Weights of a small transformer language model: MLP 256 tanh GELU.
Each number is 50 + 15 x the weight over its row's rms, rounded and kept within 0 to 99. Layers, rows and columns count from 0. The size before them is the row's rms in percent of the matrix's.

# layer 4 MLP up, 256x64, rms 0.0908, rows 138-163, columns 0-63
112:37 41 27 49 38 60 49 37 30 67 57 57 29 48 32 48 74 39 60 31 54 73 23 42 63 69 76 46 60 46 39 64 51 43 32 10 44 58 49 31 69 56 71 56 64 60 68 45 44 56 72 83 70 39 49 35 69 51 39 45 25 44 49 43
098:38 29 39 75 36 66 59 51 72 65 67 32 54 49 42 25 62 26 62 51 46 39 63 42 69 57 18 45 36 72 33 47 55 56 58 31 58 58 51 45 39 37 81 26 61 45 24 40 62 54 55 90 54 40 39 35 64 48 31 48 30 64 53 64
093:41 57 53 57 71 24 48 41 54 65 48 44 60 38 48 44 38 43 56 25 34 62 41 30 59 22 14 26 78 21 46 66 53 64 37 67 67 44 51 43 28 44 28 33 51 67 49 60 35 59 59 39 35 77 43 33 66 50 34 40 79 53 49 38
102:17 50 14 60 35 46 64 41 53 39 45 49 67 41 42 46 25 58 45 66 47 41 54 46 60 62 71 41 62 31 70 69 30 34 44 55 75 38 63 49 49 49 58 61 47 46 54 41 81 42 52 26 53 54 44 73 27 68 65 55 36 06 45 33
104:33 47 25 60 55 82 32 59 49 77 28 52 35 65 21 51 34 62 63 52 62 44 45 33 59 24 36 58 31 50 42 35 34 36 38 24 38 41 70 53 73 64 46 64 39 36 68 69 41 43 34 53 48 42 79 46 56 77 70 34 51 52 43 50
091:47 80 65 67 63 38 49 53 44 41 57 16 56 57 44 18 41 44 59 32 52 25 45 37 44 22 53 70 79 59 53 65 38 50 46 41 65 56 68 21 47 55 62 49 73 53 55 50 43 62 43 18 51 57 50 43 19 51 29 39 61 23 70 49
080:47 26 26 44 44 36 65 59 56 86 24 26 29 49 59 49 65 53 66 63 35 54 37 59 43 75 64 73 59 69 49 73 43 33 52 52 43 25 75 56 23 62 58 33 50 60 38 73 50 46 49 48 74 38 29 40 26 58 58 52 46 38 48 37
111:72 54 58 49 26 50 61 45 53 47 78 41 55 36 81 34 43 41 52 41 53 71 66 38 59 54 62 53 38 60 23 70 73 48 49 33 64 32 42 50 48 60 43 21 54 49 65 69 45 57 67 54 50 42 46 26 59 60 13 37 77 26 83 57
101:26 67 50 65 55 55 36 25 65 80 44 42 76 27 47 67 67 45 37 34 48 64 33 72 53 62 19 47 46 48 37 55 58 50 76 41 29 65 44 36 40 60 41 44 50 68 49 65 21 61 75 73 37 28 48 52 37 55 29 58 61 57 36 64
097:48 52 47 53 66 35 57 37 29 74 44 36 35 75 55 56 49 36 61 41 43 53 64 58 62 23 45 94 63 64 48 50 47 75 57 52 85 50 46 31 39 38 39 35 29 52 64 55 38 71 44 47 77 35 29 46 65 20 46 57 60 46 76 41
094:67 62 30 47 46 48 49 48 25 63 58 37 46 64 65 16 52 47 77 14 33 40 48 62 69 47 61 58 80 61 35 59 48 63 24 53 36 34 47 26 52 40 41 46 41 45 51 58 52 68 59 83 54 36 42 33 48 33 64 58 55 46 70 16
089:68 57 50 36 27 90 46 31 72 75 33 52 43 38 51 47 48 62 54 39 35 36 69 61 69 35 55 29 64 38 18 57 67 63 52 48 78 45 58 59 61 33 59 60 72 45 66 64 47 41 29 52 49 56 67 37 64 79 41 70 32 53 38 50
080:32 41 41 56 75 44 45 49 43 53 43 61 49 75 58 46 41 64 59 46 33 50 53 54 58 68 47 56 45 43 59 68 11 65 56 58 02 32 30 47 35 52 39 72 49 41 61 64 92 56 27 49 43 19 53 54 31 30 49 43 62 44 56 56
091:25 60 34 30 55 42 39 53 66 60 54 45 73 51 51 42 33 38 50 51 39 60 54 60 51 82 54 56 32 73 34 52 48 54 70 57 30 76 76 68 18 47 39 33 45 46 50 48 51 24 51 68 68 35 29 47 54 52 72 88 45 53 33 72
065:59 67 44 64 64 30 49 31 46 36 52 38 85 93 28 21 25 48 49 33 69 55 61 55 56 69 17 40 50 30 50 49 50 49 49 56 69 52 46 74 25 37 50 46 30 55 57 50 45 56 47 76 67 60 28 50 55 65 42 56 55 42 45 33
091:40 39 53 46 63 65 59 44 48 49 45 23 48 29 38 50 27 60 21 53 60 40 65 35 53 37 77 52 56 71 38 59 43 52 32 56 47 78 34 36 23 63 64 72 40 31 71 40 20 46 38 57 26 30 43 63 50 57 50 55 46 09 59 63
074:09 45 39 58 52 48 55 43 73 43 50 67 86 49 44 69 45 48 31 43 57 48 45 65 64 66 34 73 56 49 72 40 37 26 49 51 44 71 56 66 72 69 40 45 39 37 52 69 43 40 33 34 79 50 74 53 50 34 44 36 60 56 16 34
114:55 65 42 71 59 31 38 59 36 60 23 50 34 50 70 32 50 49 70 55 42 48 65 50 56 62 35 40 51 47 62 58 65 54 67 46 56 46 92 36 21 50 68 63 57 17 48 70 60 36 73 52 39 41 16 84 36 48 53 52 28 46 58 53
079:74 57 55 99 30 58 53 53 37 75 20 57 33 78 33 29 55 50 45 48 30 49 46 37 51 28 58 59 40 60 62 52 43 72 35 45 60 44 44 55 37 56 37 41 52 62 21 48 45 37 51 57 48 37 30 44 15 47 49 45 73 64 63 61
107:37 39 35 50 57 69 76 49 48 60 47 85 69 43 36 42 58 41 63 42 63 78 71 68 61 64 74 53 50 56 47 81 42 54 61 19 69 36 61 72 58 46 55 45 19 40 49 54 55 67 36 23 65 53 47 42 37 72 61 37 30 57 39 40
095:46 43 22 45 36 47 58 56 19 49 61 32 27 50 41 48 68 25 42 53 57 34 46 24 69 62 53 37 56 91 75 68 42 53 57 26 43 31 52 52 71 71 55 60 74 34 49 58 55 31 55 65 51 28 59 34 43 42 44 49 43 67 42 21
097:31 56 46 83 30 51 44 46 10 30 44 28 26 58 49 38 44 64 33 44 62 38 56 50 58 70 55 38 74 49 85 67 38 50 53 74 57 48 66 45 41 72 43 57 44 45 63 52 33 76 50 43 44 27 30 77 36 45 48 38 31 59 45 56
118:39 70 56 49 27 68 62 77 38 63 62 47 30 32 50 61 38 36 65 56 36 40 63 45 58 45 42 63 60 45 34 65 53 42 51 53 72 62 42 59 55 41 60 46 77 16 20 69 50 46 53 52 58 28 16 61 40 31 71 56 56 16 26 50
081:50 83 54 74 46 57 57 24 24 72 42 56 49 42 49 46 50 36 76 31 64 49 59 65 77 27 53 60 67 58 62 68 59 60 37 32 30 48 33 70 52 56 25 51 53 36 60 74 46 55 49 69 61 69 58 56 45 33 65 63 53 41 30 84
106:72 43 27 57 44 55 73 49 44 67 54 20 28 52 53 36 54 33 56 50 39 32 57 28 43 57 55 57 29 27 56 55 53 68 53 41 54 56 90 45 37 63 87 38 33 33 42 43 56 49 42 53 92 58 35 58 45 61 58 43 56 22 46 32
099:48 77 43 65 53 58 36 55 47 44 64 43 61 37 47 58 65 46 48 62 53 59 42 32 40 56 50 36 56 75 26 84 41 72 60 39 38 28 37 57 31 73 07 46 64 59 37 53 35 55 60 59 40 07 31 36 53 58 71 34 61 42 62 45
# layer 4 MLP down (transposed), 256x64, rms 0.0697, rows 138-162, columns 0-63
105:39 56 30 63 59 60 26 61 29 46 35 51 69 50 32 53 68 44 66 43 48 55 35 54 57 68 46 17 48 37 46 52 67 32 64 30 36 72 69 16 69 68 65 73 51 28 64 44 60 38 53 58 83 43 32 53 38 39 53 48 47 75 40 30
096:83 45 62 40 54 86 53 40 51 60 53 50 48 46 37 32 41 64 35 54 52 62 37 22 60 32 33 53 81 51 74 36 40 48 38 59 24 60 17 47 48 64 45 49 40 63 35 55 62 66 65 66 51 52 37 65 84 46 53 25 61 34 48 28
099:70 47 49 53 43 69 34 55 57 34 55 54 49 50 45 41 55 72 50 63 49 61 62 55 92 73 72 72 07 71 48 40 39 40 37 28 30 58 46 69 60 31 46 66 37 44 17 60 43 51 52 48 45 26 28 60 38 63 31 44 44 56 52 67
099:05 60 56 44 50 30 50 45 55 43 52 56 92 23 64 53 45 56 40 72 39 65 33 33 43 56 58 56 63 46 24 82 56 41 44 66 54 53 33 70 43 45 42 72 55 76 63 55 50 54 68 70 38 43 35 37 36 51 47 72 56 40 34 30
106:51 45 53 66 58 65 53 74 46 61 58 53 54 81 31 69 24 63 69 39 60 61 66 38 13 32 48 40 44 47 22 24 40 37 43 48 38 30 71 63 51 50 48 65 27 62 63 28 39 65 27 48 50 57 54 54 62 59 81 29 46 48 47 70
088:30 52 64 52 33 33 51 43 99 53 40 63 75 55 68 34 51 32 55 27 45 70 72 50 26 38 62 71 49 67 48 27 72 39 47 45 33 61 56 40 32 60 54 68 45 61 57 32 65 30 59 35 46 62 59 49 35 47 46 35 34 49 78 44
081:31 51 38 65 80 45 45 31 81 32 68 53 29 39 41 37 32 67 46 36 76 64 36 80 67 52 62 46 55 37 45 54 40 78 50 49 47 44 45 38 51 51 40 53 14 49 35 24 39 42 45 53 59 64 53 46 75 44 50 49 35 85 71 51
126:40 54 42 48 49 53 52 51 35 63 37 60 51 37 37 70 73 68 27 71 41 64 37 53 40 00 49 55 32 50 32 58 53 61 38 43 43 37 45 62 62 57 39 99 55 48 49 39 54 24 49 77 87 61 41 60 42 47 55 53 55 40 38 50
107:50 50 57 42 59 45 51 57 68 68 44 23 87 39 42 72 47 60 61 53 40 63 45 56 57 39 12 54 80 36 31 61 50 59 85 30 45 64 42 24 80 36 47 35 56 35 61 48 54 62 70 33 37 42 70 58 59 37 44 53 38 41 30 53
095:61 29 61 50 45 65 51 71 81 36 44 39 61 35 43 51 47 50 50 30 68 30 53 39 57 86 52 35 42 45 34 41 74 63 47 43 52 55 58 77 77 74 53 18 55 56 38 48 42 54 26 36 53 39 64 30 22 73 23 57 60 41 51 63
103:49 47 48 93 52 60 47 49 55 44 47 75 73 43 59 59 55 65 71 31 48 53 51 66 65 31 37 52 34 43 33 42 47 72 43 27 59 36 63 42 73 48 50 41 24 44 41 66 67 61 69 32 56 26 38 25 39 34 20 45 50 85 54 55
097:61 41 65 16 48 86 20 50 54 55 37 49 38 24 30 58 61 45 53 43 55 45 49 57 61 39 53 31 54 60 14 62 70 52 44 43 86 52 23 53 72 11 73 55 66 61 46 67 52 43 44 60 50 48 48 57 56 52 44 65 35 48 50 62
088:55 54 50 69 80 33 58 63 42 41 52 41 46 70 75 73 33 53 42 33 45 22 47 76 69 74 25 32 43 37 74 57 44 62 55 55 19 47 22 44 34 38 56 49 44 23 40 56 68 62 47 62 50 50 55 82 30 50 48 33 42 55 57 46
105:43 43 60 07 45 44 67 54 48 56 39 37 57 43 57 64 34 61 56 53 80 30 29 72 59 36 60 41 74 35 57 48 58 75 69 56 73 35 32 28 63 49 48 62 57 61 58 32 75 33 35 39 54 46 73 63 43 23 75 41 56 37 39 44
072:33 53 52 61 43 39 40 49 48 53 42 56 59 37 41 81 61 34 50 42 51 60 38 42 60 38 82 57 50 49 29 49 27 45 80 48 21 67 60 50 76 67 37 22 50 51 50 68 47 65 45 26 41 33 71 43 20 38 53 43 59 59 60 92
088:49 62 33 50 41 50 66 57 78 45 43 67 51 39 47 04 59 53 42 37 48 65 65 44 23 53 55 64 53 44 45 71 59 53 45 66 35 58 20 67 74 43 60 33 50 40 24 40 45 22 84 82 51 69 44 36 62 56 46 43 59 43 59 34
083:88 45 45 61 28 45 57 49 31 82 20 49 71 57 39 39 34 39 72 56 49 60 84 40 58 56 62 48 45 19 43 25 34 43 62 67 61 50 44 51 47 49 33 44 56 71 55 39 48 40 53 75 25 51 66 32 36 72 37 55 36 49 58 46
126:30 43 65 32 67 32 60 32 49 48 46 77 38 23 44 27 55 64 36 48 55 74 42 40 39 58 74 73 59 76 31 52 48 80 41 52 48 51 55 37 63 53 54 37 59 48 80 04 42 49 33 73 45 55 45 44 54 53 46 71 62 36 63 53
077:65 30 26 17 66 20 54 35 58 62 71 59 57 26 64 45 52 29 67 53 55 62 53 24 56 63 31 54 53 29 41 55 50 42 52 58 48 40 63 58 62 74 43 48 19 60 68 70 39 84 55 31 49 48 43 36 75 41 37 65 60 46 42 62
105:52 45 50 47 39 69 75 42 64 48 40 60 58 53 21 34 60 39 41 51 13 63 87 63 45 54 66 44 49 68 61 38 49 60 42 33 61 54 33 55 60 55 84 64 42 35 47 70 41 60 52 42 48 58 53 61 45 57 43 30 06 70 21 39
096:52 40 32 55 63 39 33 81 27 48 53 43 51 62 48 67 43 48 77 27 81 28 41 44 65 55 56 78 64 30 45 44 71 43 60 41 38 26 50 46 46 37 31 62 39 63 62 39 32 56 31 07 69 50 69 60 42 61 58 65 63 55 50 56
103:21 52 67 28 64 35 78 59 45 47 58 52 40 50 49 66 30 32 43 62 81 52 29 60 30 45 67 66 49 62 32 62 79 53 39 62 47 64 70 30 38 50 72 37 60 45 42 41 61 22 29 45 57 43 47 54 29 33 58 72 72 31 53 65
114:29 63 54 59 56 78 33 38 26 50 15 53 28 27 42 62 32 17 56 42 62 39 43 42 53 60 52 46 38 47 56 90 70 61 64 57 54 56 52 45 41 47 29 47 76 55 60 53 49 63 49 57 83 59 29 64 25 49 55 69 34 42 54 53
086:43 65 44 44 41 29 51 68 32 47 34 61 53 52 51 61 52 58 75 37 12 52 69 63 27 29 58 52 64 49 69 36 42 58 37 25 51 47 33 57 57 50 40 54 64 18 61 46 40 55 64 43 53 73 78 50 77 56 62 54 47 70 07 57
107:25 37 56 32 51 44 29 43 84 59 38 50 37 56 41 45 51 62 64 47 54 78 48 51 67 41 47 56 52 72 26 60 58 68 69 66 66 33 32 39 52 51 12 59 41 64 71 10 31 46 26 61 54 36 67 58 66 55 45 57 40 65 43 63